From a checkpoint of a small transformer trained on Wikipedia: vocabulary 1014, normalized queries and keys.
Each number is 500 + 40 x the weight over its row's rms, rounded and kept within 0 to 999. Layers, rows and columns count from 0. Numbers have three digits each. The size before them is the row's rms in percent of the matrix's.

# down: layer 4 MLP down (transposed), 640x192, rms 0.107, rows 343-388, columns 96-191
# gate: layer 4 MLP gate, 640x192, rms 0.0761, rows 344-389, columns 96-191
# up: layer 4 MLP up, 640x192, rms 0.0803, rows 344-389, columns 96-191
down343 101:423503495503507428474490438444526488528449448537496469454480557537527558470520505526510532513529439486476584496473572484499506521495496491519474443473448396493478499481480517480534519532554498479458476451449548488513516490481437492456535463470553457470570575480511536435428477498484548502
gate344 099:452484539578526491563471596502514485546471556524509462484553518528474551459579588471520456513496466538432547447493484528489456488523570530466526515421501485567495431557535482471515496546507479542477464417505526569500499519567543501543505516519483553462493475529530495522483580492519560535
up344 096:417519444418538562508498528490525534475462466511494547570491492481499502544519488511455429512495483453500470543498406531505466510487516457552525397563522503456484405487445477516459547591537559438482524583446527486501486507518540519472512490546496504538454488436522517474506532520521420474
down344 094:513545542569498481484523581514486507550467509504461458479466555507496476529508519484473471512519508520510532517522460526489480480562500471496539439490513486497578566502535452441467474563547508496533497482535524541527490549556508493524448545491517488470427493517391502530502476500508519500
gate345 093:492543481449548550529467570561570534456496514520431496469457487490527470536422537487505503549522444500525504434514496501432523520500423402474493522582516442446570534477522503503551515545505435454499470409501497501494491547472510497435585487541553440459540511449482563429484480488447460480
up345 091:508444567465470529476497467502472515459477500502495451446527519578540498506580585541482501508477543559526463508459563557532515496484487537537488488486431472536554576464552578482491473551494468500455482466525503570569484513494504460465453467467579566403475515500545503498521530466439468410
down345 091:490515518458508499505578599517508506548524560531542513515490497504446483549483516434450460460441531437475501509538514482522480477542533477519528463463470487455538469482487555533576510548481612508505438551566545448516521518512486547443531495526525518570486514479513432580557437510482493499
gate346 101:477463514422461410437491539513491429511506448444501485504468420497476568509462499535536560550500462478471561437510426574540481470430467603499500445500503561454512458541488521578519490498513452534543433538515498462450507422529498530477450548483465534474473514471526485508485490477573511469
up346 101:480492460533482539533526490472485518467456520496450513491447546538476565482457517543508447480526460587512505506531524489455524469483470522482544461524542565504460495596531536457441450378497514461472437506450486488474518466423530476488464460433579510479513496536457464491511576535440509560
down346 098:521522478516530553469457457487521520457539492475427460509493483518518540468504494493526377440486493529510483532536437509475605490483426510427590498473467527466490515496430545493522418505485522407512430489454480538490460550511554541532501506480533493510516551545422507558494435546478540417
gate347 100:483449487458507432516460509515457473486568541507529513484458570438471483522481448529521499477478452509534454463541510497459415511475481466514480440487542488477455449557591550461484520559501471445420529491496447525482485480503504402599560452570435594477536555523499450505486495500510437482
up347 104:479509511583531474477467486527446539511498505445396532534444523473461434509555458503481533476554477417443470493511514517496500459536496570535473464467506511490492517486514454546509471558529455468414430471538535521514526516504491525469536547473597523523400572465464486526483548469502535507
down347 102:522483533518466445544504469419522544546517470487540515566457428535417469466524489517433464475514523501442499442444451449456424501502460416581516558507531499502468510476492515463532523478499504503500500436452513501527469488476532474487489490500486423480515470517515489455564488514414536458
gate348 102:396504527540502526468464518531522494526474577466470443485450504461535499508493546515515480514468503494481541493459377453457471545532494491533468523490478446516564457519459579469502477532515542490459509466498468504520581478507595457557470478567593516512595520508463517505543475506513473587
up348 100:514487476520485548477456468492543485479506543476499465554455492527487543454570564540466492479489490566563475523523513489467526432454489413518495451498483523550560544558508473427456483400508479517504507491537480511513507469572459473481508580589505558474482489384459549523497498473543486527
down348 106:507488478460615486556520485528414445456530398528527538571514544539475474485576531532534552476535523451446509490482437448564497492480527482435527410473549473516480501573546537489540497459438482466442503482492523493566476458525559460568578531594474564487562468437566485497493528435504476468
gate349 097:509487556480461532476434554450541554506504526523505485507495522532452476494434483480500469550439494495498484536552463437485508523527508516518457536438540539490523458470490438462449583492536546457490494547591518501494513500449505526534532508543456448509488460455546532469495511483509570525
up349 096:473527529439565455530488522445502437533477510490390492436452518494503547538515547546497454492558470432498557521457549523443507477526502517533432412538509486591524480526523413488440478545488528492486500530452470525563452452572451523458576520492461456506517454468510527565437485553517430499
down349 106:567528478476494453590541480460474426470511608572508510592589441558516551546532592502497497435473452506583495482462566538496503496523498521481551462504516522473517500513430528500435610509553570474516481478509565509478489472503526511439477474424501494478555477531480508549463500544515491531
gate350 104:513549539546454561531521478513526463526549517511456463536457475465440443490478482460513509549520495538477583472497549511499517533491514461541452495550492598535490478554474520495463500545420471525457468511532473605454492552443448546527480383526493444533528482432457478478510530457568504606
up350 103:538524527514440478490468503509403538575526464462476530508535476538516549446507473421465494505547458452460469502522554566463477568534525538507510495479478536435494486490525557515477440588455433523425488542489521484498466491521528521562461535562529494531490591447479514537409453433475452502
down350 106:483498523430484525548475482488502496530503441503444490511547444502479510563478512441561411467541512449470417535506461505509536517490508527505569468467626548455546538537545512542496443500575532482488559515524496479562494462468476533544505531439511487525522517440493486520468522488594505509
gate351 101:483413493456451418532462537513507549566419533468451505486470543490503538530554469551544526462476535521579553513598475535512487469524538515492496478532512481497455524523587558540483542462473435508487491485473507544534423485466484455523470466436519512437483418502468531443537535549490492549
up351 098:454503463548530500479502487510545386518541531498526459542482502441469545425470489512502514480367498506541544483478536499512502443463567464499486571424521557586455470483476519484571402551524498474528520509507494497564532504452457495528480511440508571500560446481530504499558575557538470536
down351 100:481592463450481451470501472472451499511488480461624537467539502461452446519433486572513511485530525462538475559446503495523510492500413433526500476410428501484513464501491457517531485482465466496405561489495471493452499462498460484451530474485458503473514453504451513549460487453473469510
gate352 099:434546516518488520490569576546507496463520506528526490484522484511504506559539560521466470539509546587456479457484505532417523540475544542422528397519482583554495435474475489553565541481484496495516496523520540509463438478529434555569453495456471553516555527449477527533488508518531496487
up352 103:468521498482380516518512482450433538563524544478530418499497558495498492535544510499476437480492458444571530505573524597411451445487485555558463551480575551517445479472521523506470567490513482495488472487480472464551481462456480532470522518515495501524454517563493571497528528509453472472
down352 104:498521549579490543514491508552524491567511451438468521551452488514521549516469478523561553527482530529526422450460425500559505483436491548470522433542487527524476477451558498432453448529442539507495457531508528494464418434384427530494482500491442471527484569517526552513460535516437444554
gate353 106:532471512547503486530517467520428552463498531489500488617420500550589498517548492472529513543512483509403565446495505536523557490466454540540570444491536530446437492553500552497471499560528584451517614477529452514490527491526498423490590486507489494499590499503504539493504563526546525477
up353 099:476433428424553514452430483528520423479520448453475531406570406495564574479445481519533496482452459433503484448484529436487469481556477471454483506484539470485444496454494437472522542529481479427495511561517406531490496554603500535464510519504499484447588505495526479568477451506541475514
down353 099:520465569480450531569587528506478511570457491547493550519553521447468438466557519513456526452460487537468539430537527462461529538444478497562518439523487438505562551514557506482519491484546559464490479518533569516445510441488579493451539484477465532473482438528591531436427496513503468549
gate354 102:456561451471479544526495515469462530469423396574524506479507513508518478463491478485451455537483508510405533513532536528511501448526486407523414478446554473453521551470479522544516443499487557465513481460528490376491528467455488508448521469511464452418491473540480444472483523535493510477
up354 102:437546491511526509475440414515531514502531465438445530486458521520539533525521540476546531506522506453552508460486461527514544566510587524484483576507484455529493484519495510478503520512412519501554488529428531533481484484541441476551512473439506471479486524494543548559516535496522588428
down354 099:515524492409522502506447504621538488473547507524523504485617533596489532491469567549480511533498489438499516475496498443485521557497430482462485550493432583465496519511505528540540534497497475464490489575483430484454514506546521511498488479468468467499487582548495483527464466463529495565
gate355 100:470480541508571495520446516475474493581490493455475451566487459449478543520456515525511528503549495486491442540557516495471532548466430518511493529465472553474573463516516527491588467494477483553594541506503483512565514552504506539509529461504382472472493448491488489530433487473582509434
up355 101:505546510493562486494531501478474522524504518524506532521452561442437564538450446492474530514513493434460527581562495501441565529485533491496460601503486488533482459541424517485437479576527539420517481478556543515506462464492530422501598441533580525525441500544492530544403496476499529513
down355 100:458475559543534510504529529437508457547476451538507475481512508543474604375484478443504521494536490523503541515490517562514540509527524550457498554565431429441461394521500497543524506503512491441522537487489449438493445540510530372570471512463517503459501510537493548559447560476505509511
gate356 096:445464453497483485563479482546548455583548487560547513580542427548467548505451489556494530535451569436464461462510462476456498499538459406538526466479475565484505498475551540538511512522483550537433436442437413452520486490553510547563504442514494505512496562502465546522464475427458537509
up356 097:471504475494475486554523483473473532479538446515471482507413479486472490580485492427486522523551521504467528532467522559525570471497478453509513472471466488469520502472450461496514485522433438543416576491501544522492582549485446512448436396510505413535490534554452541506459523506523474512
down356 102:468522471469457533515505567528548574547495496380461486445542466460519535507440515554494492470496507480512551496565472563451494497492481482513455482527478519511559476581423511450463481481554483477496532470426474473483491466562499549511500490545565458555607469459497551543409497453504482472
gate357 098:480531501505432517490512494462542512490522479448495513479565480482535443472499519545476550455525556494493490548446487452485484455544484477528464544511532503494506534541514544509523484473503574507497559415455536515485513485433428471448407530506485512481445554595471495477503520550479478514
up357 105:493445550517452539564445489472513466506493523455505492511496500504492448490441454522423480540443506501466425467505542540494487536456568490518501523503457526532464540456521488525456566473488521505519455542545442534485467540464456542497433566481471468426471428504553549483443486503444499473
down357 099:468485414502545500483460488477532427446517519481512545503498508526465560499490509477498495502519586511529462425542441532495480459557541548446514514509559496491428428548457437551537519571530549475487515501527542491473515482486552464490499470561506475540484485554524474594512546494523497474
gate358 101:553590526500470494498561478404473522529519479445515520510536445493492463453513436483433491485407495541467534548514496545556499472486533511511478506546520520458498464461554488548569545483555508561436518521477500560490454546543546530480418398479516556443508521478438550433483523461533578546
up358 098:497524499475562454532549484500475460527536416558482562519488483591439504558516466474578510522483444449472516500597513534500549562547477521541547456506559479535519447469462486506472534504461514575485403529515515431414540404535473537527510477463500509505463534493520484515496466444467381461
down358 100:583505552500526529524494460493479533424494457452478535535604461489557433458516520478458457444438503488557476551476519482502469434512462571522439414511472497496585600492534497523508448460471495489456534468499495508451479541464580519491537565484505467446473419441485475540468461474485509557
gate359 106:503492455541544479500491460556474469569513463523517412511543549497533428477479516456586444487444530398505497482520475470521464477514521528485494546557457507487459510503514446454475525452478517533482544513517486458499498473478535535490586487529493487452375486536475531472573623506502504541
up359 101:517515517458533514576581477495453445428513522524561414542464511470452497539404459461538518468556473496548522527525525537545447502532470514438454500562455452517471474462484529508558603524598563541516535443502526479478501531473576516484432540474477529483522482502498555544443410459499475496
down359 103:478495521510506531527478532504487507527491544598501507541476488554534474512462451573504444500494487471525543461454471445501556497441486461523463475440467494524490550481520524475551516443501538501561458399454543540493470499535535514498490484579477520589459522430533546500524534509531603471
gate360 097:465495531501554468454496485538407467461408499429447543445482528583458551507520518535536492534576546476498495487568489469508567503472480557549405489486497451545481505548552500506469504527543495536555587492501573507470533519540519495473526512516507485509465529486480443487499542488546563400
up360 097:531478548557513594590417438426505570519471566479539498459539465497452430632514495456554524517544424565510535578532453545502491576463442487523464452447504568497564494507477457496489530558473474498524464489518464516534499507516476526459431477433501512481480518543444494496515492541504569463
down360 101:495537507496396480475565497554553463524553469587544540501526599505533536439520538505470483553479421475520457505552442466496496488543524441530542493461514509490501542459531495498476550516539456494546485553468554475566499495476547494487556434448492560460525496499523481513469440432484483537
gate361 102:467442479405472490542465475530491513502428459485552502532540429475565555508488528520567472595515452532490523470576520473570545472528470517457449535500441482487459518492458519522484525520525506451502564582521524526418551524489514478504444448488434507494550555578511460508494480501518468517
up361 102:555475511545503472514593542446507496560513433482523521500530430467521502489557525560512440530450501429471475477520492513441469511518495524510516402466544481485454522580565509482511490486469477560505466464494537511496493524539535432493480495502455431546429556479527478497525510502506489501
down361 103:471554522513543495435409465517507448525463501436417464505525526504519542501477493461498512465499566492539547527539518476462428435527532428489475513513474455478540500466511474594509426583508506538463525472474441482511511441524605446506476486488511447474443524450486481431523496480458487546
gate362 103:546568526535437552489526552506514505512500486480528559538464520424521486502458481516473495587476526550562468498500527474506564539519478496519503498479463500504585430573443478403521503471486463538541496475479492549503444433497438585438535476494613453539483462455520431500491515469460548494
up362 106:575515579546521505475481480528532494475457552483510541497526452488543601515420435488529474472528478504501472470555464501527544496455480462557452509552557470488556556427488557514503483529558589407457503556532603563531493492456547463557562448563504432474559498514465470490536531583513541484
down362 101:505444533464540448456491507494471526472476398562511562468483478476575490436495563591475515469496470480585465546547437550468484594534526456507542520484466506587552531548533494518483529460505501530526513501539453508466502489438522469524490599456508488521536545529461522553495482586573472495
gate363 101:500469525532468437541488523520519473447496482536421511495496393493506491452462510560588481462552519539526462466577465494488543506496505485484398584446532497441448504476502465444447520592471421474455470479470524576485441445523465494515493498519557479519512502536494451511463499523499455449
up363 101:469462534480493446458507484533422487544482461474470448520535431465448442507520449457503535437525521552574478559496479431465472532482529474491479442533480494507542547522519498522556488476430533466459478450436432441493491539536508446460426484479500494552466560473449504596517459570530474507
down363 101:485530411543502444473495486436567467457524492519558577518497471502467563528559466492559482508484551492494559490438538453518498551488549547516524478501516495469463445512494515476451587520530466451541482491466557476474486461490533497534504525483443489523514518505509497409537535516549557477
gate364 094:532474440460560443525482524524487437480501509419464492478502505509473498483473431498503478575532475535493469495549496574553466455493494470464563529516557502471482527464534516541502528539493467542499485476458463522505504432471533534544556486460482482514416510448547527474370458527522517471
up364 096:553457561537439523456453530548438430562535555464447485521553576562469519477409471460456509511514499477497510473424497453500435529551552561532521491511487501467409466483465486561459474534508482467494491571507445508536514512460455564501432503497581517527547523467523482481506478470464530551
down364 096:490476530530567520523551517530505460477495469509565522455454440532462409513576466490475467459468500520510528497466522548507496390527546408455496527460471507460516525549453470483466527477561510520465440518455492510502492474508437536481552462435469478539499466482459437481445433485495446468
gate365 103:423497490514546587421510625466507481454522549473522520545492471451574562469431514499495426492401518472451581532480546505472550511503497513544514452457502531495526457474511459473467555544437463482478472524506495502490470498459454442472500559500524520461480534446561546457518463489468460487
up365 104:538434544519554481554474414431546583463520501520495509474508500599475474503491552469514473496518489576544551438472488481550525429471469556531571529504543508528510528458603485492513540531564556509528502478452430503481503416528501565511496519487546550511484490477444521482463444527490467439
down365 103:499458545475523551532511511488414503518456527533451524517552446512514452494483475419487521463439494574488488555549499451516480547517453434474560460500481516514489506539536538536578534511460519458492508464506505515450573496471478482544497436503551505514488442458426554459426533490516521489
gate366 105:505528520493578464499496533487523489542498455544469602510481510494465466480494553511395507425445406537580449435492528444500469485396576488528490476556560510417469501573474536539448569531531537529502461538549459470529534539491496438414535524552524555516462574539522522472473459527575550522
up366 101:527515562511508468552482481498533445544524500523481482521454546405605480541495533510511529525447520447471429493537536441492508441452536542420485497486547523513580518556484495560454462533424469549445489522564460491561563477493572512419549452480401497553473457494494507452564494516497506538
down366 099:538500477509536420503459437474516514559497453567470499459533586490487523413541502492474487495439414518461485516483482520474508518479554484466497563491484576509555518522592534497485527412541501489487521576511498531454617481509547495477462504499407446465478595443470470520483495460498547529
gate367 096:467532494505526516488490483516452499481482572435505502508481491558588508470503474463517520492465455505525505540562445505492512463547479478471411448542553545508466557491517440541523554575501411467509492461525452536478487504556539556506395496517493515517462429547540472479474399446574489441
up367 089:540456518438463444484476442491485482451539533441506453467534535505449500479500522544512550502500479487484499508486511486415445451542486533510451546523559505456521599443482488570515534579522420481520491494543440566402454543521445522482464490485538444453499537481526507441534462446441621489
down367 091:507504536506462516506519494494489474485474507486520505501529550477509502504483504573515477483495472545560566478482548506511415461488554579471448489531553559496502462476417473454528484552487524483502533582511478511575540589596477502538545503553556525570493512477492521540497495510421526530
gate368 100:492458495510466428500451462493528527493491571460513500449462427499497486522528474458458434479475485537427520439451441523487505585540496483554459457445519500538493473414514475537513539524531570452529539474531507536536480495496519474514534480450496428490481514505497534519506473555483555463
up368 096:456504518523496515539429400395559446481458537508499512470511450495516545525451527543536518542440529494470513511391491442442506553531523575501488494555558524515501576534523540456455531500498569492475467529547513547466472479456526416421504561474467568530538539433513509535483532572442443534
down368 101:438527532516472498541444516454408501536449479449392489538444492453559445513457484531537548478458530451482469475509450482489550474455491529520517551490512484546561486532528474451474493423534492522476495483512497512502472534503541557552418493481493477487489468470538559511469507525495537491
gate369 102:463514502535442529535512525524481501523488532515563478454517465574516425501489451453525514580563493526505501543558464540485502463514590467510417444443439534533485483474504504466496486528449528554429531484539591526482580407524437445534448488509461512447521430441461467467477508449477421550
up369 105:510470466509550537494525562534502538516456490505481438515502596480474538370506448458482452517517465507446495599533532473480536477492558508470446553563569545442486425496540447448436502548439438444546467524510522532466519495546493521594523460475475528529512531453472544533506415446496436492
down369 103:497520525481427556533530525451482516564545552468520556486514484493519544456504385561444508519552486493499476548437456496469480575484499527431566463511487521482570480499484460500519464480444496535500486515515532503505486559461583514459475506510463495534552494472464501546464512515489506575
gate370 104:559552405541445452497522481426485517518434514494530525556556542508442426443574472499509527519471425453540495582503483509484513497543456536470467478467486520491454436531506473523504498493491538409428499497479502465471562517456440573467504535493484492467517547500492467469533414382599458482
up370 102:467544489528522440572498547485534456522516413475522519480494556486522518539505476522491443508458494461556484509424511443469497482494492593445510577557462533464453565529529537584504502477503512483521514563477511419509473535541488494481526476448495564525554553513461538459512500508544532542
down370 101:546593561558510507476566449538570491486461504481443511505503493486541490455504525429501531474443468523553489527531481452476492467547492473461512508451483531453453556408537489474519571496515470483445453467485573503570446456499494441530506439529492494438470583501455494462479526491478515511
gate371 103:456453501485585528517468484549441522431477463521514541509484572513567565547431495549402468468473534514489504575500504458493537520505507458479503521488502506536475534576497456481521475520511438462522544511545494566551469466582527559517545569529490503422517530547560468513483492483501497487
up371 105:573486545484499487550550458440431522418397527553516489489482562596464524508478477572527507502495541506496379528515467490498505512465505525530466437473479488498473530495482516544517464499475543477544421552508484554474475518542482541440501505466564461525483481475442464554489476469516523535
down371 100:445476547550571485479543524518489428529536428521531541503526492509534547579543500472557438473539511438543535441484502559465532490527583568456523571564605498508468606543517467522485512488411470498478458508561480479490499589494490463522532498485499472539461536480478498506527508486547507430
gate372 103:576495486525421524500534508490484566558514448489527542555591490512529413542498481470463495480453545475492551437505449497485532504553500438549511474570457525524515442503474534502527483539543484517510505452544534504529546514473507463503571467441452518455503459473469600505435386509522519464
up372 102:506464542512446460507445474512540524494532547473470494483514513529473509551479555472509557481497495501494482515520535465475519541466473551490452461482515473511528473477530499472484484525483477434454489451549463517465475462502452481426461509480508455492535524501495463523575548515488515490
down372 100:542480553501509588450525487461491432411572537502453496527420494574546492513483511521487433510503448484568487523506504474486471499503549538525493477509473482461391497470515474468519443482537516494539431465528458468515453548454504435514471553479506504474445497490470467445537581445496469428
gate373 110:456495429486469547559528481536511499506524439479485483463514484548529528538473522481550457488547486483534438472547521445555516506585467513558492495502479524509454494490532491560557429444533495465434467441445525483476535437467574524499513480539543600550472491442587503522486504520506522486
up373 108:468518518555445530460441556432499511520541469505417490535421538438456496513448456562530514519503452541594563471554547449495498458564490469482477496542446515423533557483537557493493607505529512499531471457494545473463468489496610506536452471541549499541491548506487445491451495525497533547
down373 106:543473482532569605536483505483503482479563494484577532524539475604515458493481488447484514459492534462501500473511516459532536470520461512412464521471448483546484546505444575461462490600471446542477556539526473472511499544567507411490519407477486458440497498587467510453477454494522485478
gate374 099:472493475500488521499524523516482525483537555484482502514507489533486439484383479482522501499520531539561458412507577497456455496492514482538506573451484583500501520437471486613546514527528449502566519457428477494524528517529488471498540518512436583524465553422536532479521526479537463547
up374 103:477475499503519478447491523445500504530493560520478468492480575477522519550462456557466532513536453540548487534537447398491557516424456487504458556508550514479479509493460449458486551503508438487469440534577503543501556470535532433474490537444537543499499565483506495487483494428558510480
down374 102:507509501482521476555519521490461555553420533499451487430466529586498491396455475526465520430494554484501489517504529585523498450467567433556441509502540452437429501508532526468448548486529511514487496562445489469501437501393533530465504477540499465480470538526465520435445471495426489513
gate375 096:486543518482483513541465492549441500441554504554547478454449554456458539463490480516475568508484593471599477529490499456501470495499493565503459515512442462446535503513577465508491555550526505523601448540437492475470531496473526522445506491435482485513491521476508467459469526449442438472
up375 093:520539452497536505475518449522505472518558486538527530475488517435462531562438514493403515399465521451501483517526482485504463590470483478508465577536471401504514491515515558533466527481576557537541459565496468544503504510516566505538477495488520496534454513465488522499501525381485462539
down375 095:499511497510495467542511553501513523484492518499453419535553436584495505530525485496459503569579541443485557453486556470528452479519499548474560459561513555490437498473518390496469521471480498549456462544535531586447475477467508488521451505539493511496550442465491479459547462532475478499
gate376 097:532497485422485527519470534490534434484551561501523489456505532560532531484557530534534449545567454523481443580503479480531536525475489528504540507487457439503541442540543527564535472488517456490556494515578469464509430478466484445511504522561429522445455510456598527487469527539507529477
up376 101:501502511544449484499544436506436495486484436439497469488495495447490572405521529528508531513445531481473453442506463497507467446480489497545421441555559556621420516538537447500543574480514493490505521417446557516448493484499424530426514479548507504547464497519509510532530535475531513508
down376 099:517500496515553525493449525444590531464438574532504481496499442496484544509538548550506565466456559476466501465536478400510500491483509556592555558489486382499570484532542506496461495472446512523485484579543502518517504523525506554510473537529542508478507448519466513529533559512531464490
gate377 098:570454452513505518590493473522547562544509475499510544518429490544535478504504510481531531539462482452530473551577535415458527496510461559594504520559534503556514466511467521510482499552552516530511572547452451576464465545436483494547572489429519469474518490563489520522502491431523550453
up377 094:538549569501476519480468453514517443470422480518507510466453571532411533384521522466444477495482547536432513509461455526502468508431535597502504474544537487476493490526543514491479496557480452478500472456484574478515506433513508555517526561524469544466524470448522493483533464518493494566
down377 095:501468527528524466490459533455484475427574482453508428496508533463464511495499470502511535491494458530488586505459527419454511553548478470532456493464487521463428512491536559477549494503513554480479533464402497492455428496529531478499473549461459468500540507494438456551458467469494462455
gate378 101:484429473449515465567486543465429533461541520464469513454520529497540506485505458537496477485511499478462503539552532510542492427479414528581574412503537494464517509429539470425555517537561448490495436460565523438493480467473497513449482464515496415488430506454397465506538475497477539513
up378 102:484544520518507478470511432481469486484551509565542567509520432497470506463432503448540434453522500538546540473484521464476576477486519508536447505451537501476499484503476520435508515545446520434586519489453531505504469440527561482489490522441459483506520481531491520482554508514511523489
down378 098:477423509528545533512419486508428482499427540523501463444477490454523498455482504542573554477432475451565465463463476495474507467494471466513544483486475456485525568552495501536476513500545523575475541438514578455537491555583465532518470489528532547531546444438474538544509530513579566544
gate379 103:504483516537476503543499533532536498506402549475537492502471506530499484480523524444517476488413479515547527508502466520522493490544441553438528544533585470397510473528426559593498523514551491427508454455476542567445459498556553471520525456569507531519466491499504458480565543486507480559
up379 105:469550526578506449479438522477491520520514479510567504528491498449531508549457472529524590543509538520544499511506538452496526484465503427509432452511547514483522489474471506460492515489510470568577522621535533490481529469449475499456545497422527471514513478440545455512504536478609585502
down379 100:445439454493526527461498470517463447475477497484490532513572573415475509484504509513540459521544426529499450500510436547474507527471539491478466450494578460501486420534450559525520432511497510513524409492566530547574534544474465450539541465489523472562495478525498551525452534525455393501
gate380 099:466505490506477529500504470552444513498461549530508501581503440433460472426494452457478490506506500511551465558561435488484467479472508576476422481490525469543569418551480513518469545494476589527560451426533460482541503496548514482506550495548403475488486518557443416496433539542497517455
up380 096:468492464490474574522455478526507503532584505531452488519485505518530539534510403450472525470485496429485543491514397496533454596499485553463483505440457488519496495528488410488409522486529634530471469505485533434447490501526436433546551456491461438516490568513556461484444526491477483480
down380 102:484478441508492418525513508457585519554472447551535499520537503452523546575565495548540443550514476457482528467495577504523477584503567487503504512549559488511455541465464562563539469518501450559483545520521515540508532484448558516466558447543550547503489510472487546489461461525477471513
gate381 106:469430481481554537485462497516501494497615512532514406541505458539497419477513532455525474497416518541540522488552463506533434543495490488521481534463527538454569509499473470538442437488546411526467493505488487457547425458493487517420462491537568541454555563453494498429409562527456563493
up381 108:448536459581462483487495547509478520518505535494493550515549499498463490486444509524511553472530427524491458494506531557561488489535499566574490470494458548477452462562535524417417500494513469545544481380476520460540487471485435445528529476538438514564499414580505503395487527495532513504
down381 103:465508409519407442438489447531507513592434473529451420540452471552554482485540433497465469515515515470506491576485548498477485495458464455564463543493500507550501488471583469522544512510491479480445528430512474545487483421523536511509425533507501484454495527450461518521491474463521564479
gate382 107:483526423450465489509484508482415545542515512474524498533443543541484519519473452539514419515436535495468492584492474512546529553450552455456518468456493498492503556430500510483615567497381490516461532476464493494466594498530466467468520494449505481462492444470499538479445470463554549470
up382 113:482538552487484519520502506563442526485546517480532421454458465576503472575446482474500464533513578516482469510398466533506588553495509472438528507474563523450467429509477622554488536535506467490543475522478528498409515441533535492487468486515535525531526543503525526481608521519523473558
down382 108:490520511516550573529488534559527554513529548467485518572530491425568494430455500548512525501467522573482523557455521452516565508520523541492497536563441527419475477438461480487464501425516485549387560497542483524462464442484512514498480535492500429531471547451505468555504468486504523469
gate383 095:496512422514531479508516482490578542541561505427521522458521504487450500580500440530463460417467475544523535482557480493512525523530479509472493543490573549540478464464487536432495504570523529476472488474555477556522484550515459515512495547479509425522553503491482569505511527450513496543
up383 092:416480515551509511558588501553493485494500431427461498479520569469486453578426457575539567524483471540478523462401561458463423555503435435496518467494424513578493482556451544485467483486525503448447463506480511481508607480511521520410505505513554447482547526545491550507488492551476491450
down383 095:491562483536469579461502481543494500435432503489575573501482513479535551444525466514503534466546467563470530420510490502498527488490520480485561508476548564518464538537504572465494548526474455398554517481465545506515533457556467548559452438541520552528488514476459500511537510498510521467
gate384 111:471586532481533475472512456466495530492593530492442508497453486470494506405530472506563481557569524510467519534533511470482439476514499536473532532517530409422490510579449504496540452465481482492486542550485501475565500489482525480553497423580499519478497513477541519523470460479425474495
up384 111:505502416463455471530561546475521497439457521528471397540493520530479503468534520492462530466452524557524580512550454467494426492513477457520462491480452509507503454486501469451530466528519551553549480537471535554488497639461495512583468439539505487452584502492465529522495485523527482529
down384 100:555595414562498516517514496451501548451438528523522482484532515489516501473522521491535519491498511509454446484485544446511479535520503525480529482469451514471486430543553498524482533515477530569409479530451514528521532492432548549513511483499523471554525534456537530514409482505439516544
gate385 096:465537454519465507523510440487534439444492498544512550568482456472420469411492507479431534460510582503492490528444550451514532544604437506449500541490474503478567547522512446510489492521527502475544508549492488525500448566521489447475487455452478593520536500502508389461543521527524524442
up385 105:497484539583548527464438527495466603559450510476465552538548498471502482488531519573528476460478459496466434416466502513479513463519473467492475516464514457548502495529447512508510480522582489579536533517479507582512551537521596472414515564537467499527544500454506459544441503488487509492
down385 102:445532503561432475508563455510534407450447487560508485495441485472523493530506481435543505492486491465466622503446488483478521509528451524429521576506544499458516493454453485483498517473503494473461481473516540494518501440506476430528505481460495555461407522453498539495478481454520486452
gate386 097:508447592509472606441506466534484561503458536540455494501536465499470518459601504552523424514534472539538573516543428498488502537460477477492490476479479551534486490515470512520528465460500547537537514571439549484480485548453433486519550470590460463498551532579561508465525507489487503492
up386 093:508474530554450472447556514517525459572485465478416482492548542500517440414584480546484483599467399561543436483525492588510479548518520521507510497499440539500483493492531490560484472565498492553520500480493481484468577486399575529455517481497527471465616488509494528459549473536545532505
down386 100:538423471481537589485444421476447475469617577602428460555531549515508538444443497506471521459458478492505536487498479470470438418447410522471472544486506492482449524549484460522497545556523518513512531527483447481493471519521519498494549492523519432531549476452519512474492514466569508546
gate387 098:514559545524508519513505503508457535514536448456537547528495521518504538464519547396490451461488567548582589534523516515459487586421441536485507530514488500479514543511545446475429488452488542493523511480516552508441544509577483469450470483589553582490514569576435478563516495485549539571
up387 096:448510563442513540496500531513525519505485507490479514532461451470513501520507572466550527461475494580475473504471540528526440459429478488507516551530432503439541504446444456509505567447497570488486542451601527451543547517521430513523559505460519487438546491423552467539512516586462471498
down387 098:430450492522485475513548505496567421502453471492535513488478491533486494530561429517548518444540508507577488476534474508459431494465484508538548492478465384441574457495528462460502474430511529441486562518466528425514463511429485509503415525535565487547548489523459477539478496460497544473
gate388 099:485524540512487463547565535516507476499513494492539516509533549475526460467477452473517484522582502531505485470583463487480416473560452494555529547539557519524477530492447526499503580510541551429404480437547477499515550535556491534475528480576520413537540481471467493468541544508475507488
up388 104:534477566524526488534486506494456447555510567559467469424541474491548431521554496431440397553489492507507529518491559528540581520458514513519509439521442521513457459544490514534502473450527562494512508453439565536484502481447444570491471524468600492462494441474498499510543567437512470501
down388 098:482453509594511451511462482519519488492447466477549499552459523486450458487479478530517460550532473502516505522434505522486534502516507596483469528469534606406505532483456495515535483509488477433522542492524513505526451495492453572476453488538551497469485524458452535430590469497458513478
gate389 100:495514499474503510500508524522512523496439507543488458516559548509492467391513465532447584518522491517527440500422522545541561452514483551531492515604541444486499490511529456556465551537463530500465479584512532506459506512568517478481507486536489571555452570475500483521519509461422467505
up389 105:563537543467593601537592485527457502512507501534529465515561551441466452466510474494511441621528476474448510567527577393487532556431508539475502532459442461502490518556534531582409456497475446501506496520487573513445513502475492561533477512447526495459510529502452499538479489519538501521